Weights of a small GPT-style language model, trained from scratch on English Wikipedia: LayerNorm before each block.
Each number is 128 + 24 x the weight over its row's rms, rounded and kept within 0 to 255. Layers, rows and columns count from 0. The size above them is the row's rms in percent of the matrix's.

# layer 11 MLP up, 1024x256, rms 0.173, rows 1001-1023, columns 128-191
size [ 94  98 103  94  96  98  96 102 107  97  91 106  99  93 105 103 101 102 103  97 100 101 101]
[[136 132 130 142 168 114 142 149  82 174 105 143 110 113 115  77 138 154 152 105 136 134 125 135 100 141 146 140 110 133 148  82 112  76  79 101 107 110 117  91 145 163 134 154 151  86 117 145 151  95 112 170 159 167 127 155 122 102 124 123 122 158 104 145]
 [130 139 192 164 113 127 101 119 119 107 129  93 102 118 102 119 128 128 138 127 108 105 103 155  99 105 131  82 128 113  94 111 132  94 118 124 144 155 102 139 112 137 148 172  74 139 148 100 122 128 186 112 100 112 126 163 160 160 115 142 107 157 118 138]
 [126 148 160 111 110 186  73  80 144 139 109 136 173 140 109 185 179 125 146 116 146 169 137  99 122 124 114 146 139 153 140 113 156 143 104 134 123 118 117 146  86 160 111 128 125 147 115 164 118 119  70 122 146 187 128 135 125 162 178 152 114 134 109 133]
 [160 132 131 145 122 156 122 160 130 143 100 132 124 131 122 137 131 159 137 126  85 149 102 158 133 143 139  96 135 135 172 126 101 165 162 140 148 114  87 123 138 133 132  82 143 122 125 139 145 129 115 167 118 146  84 122  94 102 117 130 117 141 118  79]
 [148 134  85 106 123 135 117  90 160 132 108 121 150 119 138 136 130 105 124 123 147  99 134 141 109 159 132 152 157 178 143 133 149 118 130 178 138 119 102 134 113 158 118 107 162 148 120 120 125 129 151 160 144 134  78 115  91 137 126 130 158 152 106  96]
 [102 172 144 120 132 137 135 163 163 131 129 155 120 119 159 109 104  86 165 148 173 160 156 102 146 117  97 106 133 129 135 111 134 156 101  91 147 119 127 131 142 113 172 106 138 147 156 138 136 153  98 148 113 110 120  65 112 105 115 119 150  88 132 128]
 [131 146 143 155  67 161 124 144 118 140 131 172  85 137 109  89 137 153 116 156 166 116 168 166 110 143 121  91 149 122 125 139 158 121 117 128  96 118 123 166  85 145 109  90 130 139 154  82 107 151 139 135 163 134 127  76 102 105 149 116 104 187  92 121]
 [162 132 142 114 107 126 108 158 139  99 150 148 171 141 122 132 102 155 127 128 155 117 106 158 115 120 145 150  95 126 120 161 133  97 112 129 138 135 124 136 119 120 112 106 113 131 119 157 140 127 123 123 147 111 140  83 130 121 138  96 133 131 123 119]
 [ 93 142 103 128 119 145 137 188 157  87  98 172  75 147 166 102 122 110 172 146 151 127 154 137 143 160 118 112 148 160 136 134 158 105 115 142 119  74 166 140 111 130 148 122 120 118 159 112 172 157 144 102  92  94 105 142 132 162 186  75 162 121 155 170]
 [120 140 106 115 178 100 139 157 165  99 194 128  87 142 135 139  86 148 133 149 129 131 139 129  96  82 100 118 135 131 144  85 139 134 106 177 118 119 123  97  86 173 140 145 143 140 110 138 117 156 109 104 161 159 142  95 134 150 113 152 123 180 112 172]
 [136 120 120 156 154 118  92 132 109 161 133 153  82 195 116 177 118 144 115 102 115 116 149  87 132 120 108 128 114 122 113 120 167 149  71 104 118 144  96 154 140 129 155 130 160 130 122 106 152 182 134 137 151 151 116 156 105 111 109 121 142 154 158  86]
 [137 132  97  98 157 112 171 138 132 110 147  91 181  90 121 147 117 109 115 160 132 145 131 132 158 116 109 128 137 185 124 111  97 102 151  58 106 129 108 112 123 145 117  93 127 115 104 111  94 165 115 137 153 124 104 168 117  86 142 122 151 153 121 139]
 [125 139 115  95 110 131 135 167  73 156 140 165 132 102 124 134 117 111 137 114 129 104 116 117 131 141 146 132 164 118 152 139 131 117 160 132 123 151 132  80 109 124 123 142  94 117 117  86 140  85 107 144 122 142  97 121 105 147 119 182 100 118 166 120]
 [ 91 162 119  92 142 148 117 103 146 119 158 125 164 148 127 152 138  51 114 129 126 120 111 118 111 112 135 106 101 100 142 104 114 118  99 103 129 133 126 149 123 145 109 103 141  73 145 141 144 132 126 134  79 139 133 145 127 135 165 140 129 135  87 101]
 [145 161 111 168 140 170 137  78  76 124 124 120  98 112 136 115 120 111 153  99 114 135 126 146 139 124 128 128 124 124 126 166 138 120 158 124 119 147 122 130  86 115 147 144 132  98 162 141 187 133  88 139 121 127  98 111 151 157 150 120 110 145 180 150]
 [192 115 162 124 155 135 154 182 124 169  64 146 113 113 133 154 180 123 148 101 130 107 132  96 125 153 119  95 151 129 140  83 110 141 129 112  97 135 104 157 125 194 162 155 149 166 147 132 167 133 163 112 113 180 152 144  89 167 149 109  94 151 141 109]
 [148 132 132 151 167 126 120 139 135 123 144 144 172  60 137 125 114 125 116 129 121 107 126 130 155 130 169 167 148 144 114 112 142 141 110 161 132 136 158  99 124 140  84  96 123 131 149 125 122 132 141 164 124 115  85 129 143 169 106 143 144 125 110 142]
 [141 120 155 142 134 138 107 102 146  93 141 176 113 124 138 153 136 148 153 119 172 132  92 114 134 127 127 116 138 138 178 130 144 107  81 153 139 133 168 135 157 152 143 146 130 134 139 130 132  90  98 108 152 181 135 151 124 141  85 141  91 139 122  99]
 [147 134 141 132 127 136 129 142 133 147 138 171 181  99 147 177 141 122 155 165 137 109 139 179 138 107 170 124 119 126 134 187  92 121 111 145 125 153 147  85 150 131  91  87 136 134 194 153 125 123 119 173 131 125  98 122 125 141 144 162 117 163 125 153]
 [113 113 136 145 179 143 120 128 148 166 144 158 115  93 147 134 146 103 141 128 153 139 154 182 155 143 119 121 147 163 137 111 127  99 138 115 194 107 187 112 138 145 110 130 153 138 128 144 179 161 129 152 124  84 155 128 130 127 123 121 140 105 141 106]
 [129 102 149 130 172 151 159 139 127 128 142 129 158 157 178 146  76 133  93 175 114 144 143 113 107 159 112 168 105 119 146 130 131 138 103 130 160 131 184 154 188 158 121 170 111 168 132 141 138 137  64 124 140 128 109 117 122 178 119 158 156  87 112 125]
 [141 153 141  78 132 120 112 132 118 111 107 103 129 163 120 165 108 102 143 124 145 138 132 174 137 132 110 120 121 136 144 168 161  78  96  96 172 124 125 138 141 145  96  96 146 167 108  92 150 158 127  73 120 153 142 133  75 164 114 121  74 103 105 112]
 [128 150  92 122 115 129 121 144 114 137 138 179 143  98 110 164 114 117 111  88 117 114 150 114  85 172 122 160 139 160 144 135 152 141 148 143 144 148 144 128 130 130 152 103  97 119 130 169 160 137 140 120 149 126 128 124  91 120 129 100 119 114  77 101]]
# layer 11 MLP down (transposed), 1024x256, rms 0.181, rows 1001-1023, columns 128-191
size [ 92 107 110 101  98  99 107  95 102  94  92 105 102 103 112 100 103  98 103  93  95 101 111]
[[112 146 151 116 139 125 124 116 126 138 116  92 117 116 143 140 132 148 143 133 128 121 155  89 127 135 121 142 164 147 119 102 131 110  89 131 111 155 111 157 142 117 122 146 147 119 118 119 112  97 173 118 117 142 111 148 133 116 151 126  74 132 176 118]
 [115  93 174 117 129 128 141 119 132  86 138 107 114 127 177 158 100  99  81 124 127  92 127 118 117 109 167 130 151 144  97 139 141 140 147 141 124 142 163 102 156 136 125 162  96  88 127 149 182 140 114  99 113  95 122 142 124  95 137 104 125  80 163  85]
 [125 134 144  83 112  97 114 111 158 120 106 127  61 111 107 113 134 185 107 160 112 101 146 160  93 106 156 128 130 140 108 136 151 140 134 161 100 121 118 139 148 105 169 110 148 133  75 102 141 103 128 118 128 123 128 145 173 150 113 120 117  92 138 146]
 [143 104 114  62  97 144 115 109  94 111 126 122 128 123 161 110 101 167 124 131 134 139 131 120 120  77 113 159 134 122 144 104 100 156 117 107 132 112 149  92 109 125 128 135 114 160 109  87 114 107 148 120 123  85 138 140 123 152 117 148 110 164  96 106]
 [100 104 135 140  96 189 118  94 115 130 167 116  99 146 140 122 128  84 115 150 111 146 139 148 148 116 129 113 117 126  99  99 109 173 110 115  99 121 143 138  87 107 130  90 117 175 148 153 162  84 114 114 114 163 125 161 148 141 131 151 119 144 125 146]
 [126 134 140 134 154 155 140 160 109 102 132 121  82  96 132 112 177 130 148 147 166 136 143 138 146  67 141 134  84  97 130 153  88 188 154 156  81 111 129 131 134  91 137  86 122 111 130 162 104 168 143 154 129 113  94 152 131 144 128 112 148 105 104 149]
 [132 105 175 123 169  91 139 113 123 152 155 106 150 142 113 170 131  96 134 122  98 121 143 101 147  94 124 101 136 183 113 126  95 124 140 120 136 106 112 102  97 117 138 143 106 153 140 167 121 127 164 159 117  99 155 133 146  94 103 138 121  98 128 156]
 [ 98  95 126 152  79 100 119 127 107 156  97 147 151 136 150 121 159 137 138 149 106 130 147 109 109 154 145  75 170 140 128 102 112 176 111 157 123 158 100 140 107 127  89 160 130 135 130 157 159 104 119 142 112 126 190 154 155 121 120 125 103 126 136 118]
 [103 152 119  84 117 142 165 144 112 133  82 164 104 130 124 110 135 171 170 125 131  99 140 115 111  84 105 121 120 169 107 139 124 118 100 153 130 110 159 152 166  91 162 118 169  90 146 123  93 119 129 106 133 146 126 146 109 127 115 161 139 157 114  84]
 [102 119 109 128 172 162 161 113  72 144 130 132 123 103 129 125 108 116  92 114 111 126  74 132 112 132 163 130 195 142  88 168 140 107 123 143 133 122 103 145 160 144 127 106 112 154 157  95 165  73 136 166 115 119  94 139  80 136 123 112 115 146 157 106]
 [110 175 100 107 173 132 114 146 143 154 127 118 144 102 157 124 123 167 130 156 118 144 152 144 130 146 149 136 141 110 109  89 101 120 153 116 114 151  77  77 115 109  84 123 160 143 122 155 148 129 114 127 149 117 157 100 103 141 156 116 125  75  97 136]
 [148 112 154 109 108 122 136  84 133 110 105 115 110 106 135 109 138 131 158 140 121 140 123  97  78 102 130 133 120 129 132 100 167 137 133 126 165 156 131 129  86 112 154 131 144 110 105 119 106 111 130 160 152  79 155 104 116  70 149 110 121  88 130  88]
 [114  99  74  71 120 134 109 148 129 125 124 129 158 119 103 114 130 127 110 155 106  83 114  93 166 111 129  98 136 160 119 142 132 147 151  82 118 130 146 143 148 162  84 155 145 138 169  92 109 103 145 130 128 129 146  96 162 135 121 154  97  95 112 132]
 [123 149 149 102 106 160 111 140 147 186 207  59 124 158 162 133  81  95 144 149 105 126  99 137 147 182 146 121 107 143  91 129 127 124 137 121 107 127 152 160 118 121  91 126  94  66 120 120 127 114 201 140 123 126 113 119 133 104 165 138 127 130 113  98]
 [169 146 131 120 166 159 121 146 134 142 183 111 108 177 157 108 134 121 141 165  88 109 141 143 106 155 161 123 127  91 158 113 123 109 130 109 126 104  88 138 101 120 137 130  72 148 158 222  86 130 100 149 134 112 125 108 107 104 138 123 125 161 131 103]
 [148 125  90 150 148 106 151 139 154 111 105 104 114 139 159 170  77  78 124 154 139  91 114 144 142 135  84 101 163 114  79  82 129 128 158 158 110 129  94 148 117 105 124 132 137 114  88 128 109 129 116 153 116 127 154 119  99 167 129 125 104 102 167 106]
 [130  75 155 131 104 151 138 108 134 157 155 105 119 108  96 113 139  89 160 134 151 141 110 103 161 164 153 112 128 145 138 124  70 162 110 141 157 118 157 125 125 125 124 113 160 107  67 122 141 145  91 156 147 110 151  97 156 137 151  90 133 128 110 140]
 [ 89 125 129 140 146 107 139 145 104 118 164 107 164 134 127 150 100 133 110 108 176 133 109 141 115 126 103 117 138 135 184 115 111 146 143 117 119 116 110 131 175 118  91 112 115 123 111 115 138 117 132  98 131 124 125 105 125 112 147 151 113 102  76  98]
 [109 105 116  94 117 158 162 134 123 141 141 124 115 129 120  71 133 131 150 116 142 134 156 134 141 104  92 114 109 113 159 106 124  90 141 141 118 127 141  91 119 141 100 118 107 153 155 113 103 146 140 148 101 131 149 103 153  91 146 134 115 210 117 105]
 [128 126 150 169  94 137 167 178  97 111  85 119 175 167 131 139 112 138 108  94 104 118  99  96 128 160 144 134 125 118 105 159 179 123 105  98 115 159 101 128 128  91 147 156 153 113 128 112 123 135 146 101 115 107 152 126 130 175 133 122 115 175 122 141]
 [129 110 162 134  96 137 127 147 112 120 128 104 158 147 129 117 103 131 125 130  99 127  83 134 113 139 144 118 129  79 134 130  77 130  92 127 163 115 104 103 137 109 100 170 125 160 116  72  91 168 119 171 145 162 116 134 135 138 127 119 149 156  90 119]
 [117 117  99 145 134 163 117  96 149 151 102 139 174  83 100 162 136 103 201 163 131 122 135 119 143  85 115 133 150 107 157 126 136  88 127 147 119 143 130 103 110 133 101 145 132 133 122 153 183  72 141 130 136 112 159 145  90 109 164 105 123 140 139 133]
 [125 145 146 147 107  91 137 120  73 143  95 134 118 111 133 137 150 130 126 135  74 158 104  97 111 121 120 181 115 106 102 149 112  92 114 117 144  94 127 113 163 121 142 136 157 132 117  96 151 110 110 142 124 177 158 106 122 132 121 135 154  89 152 120]]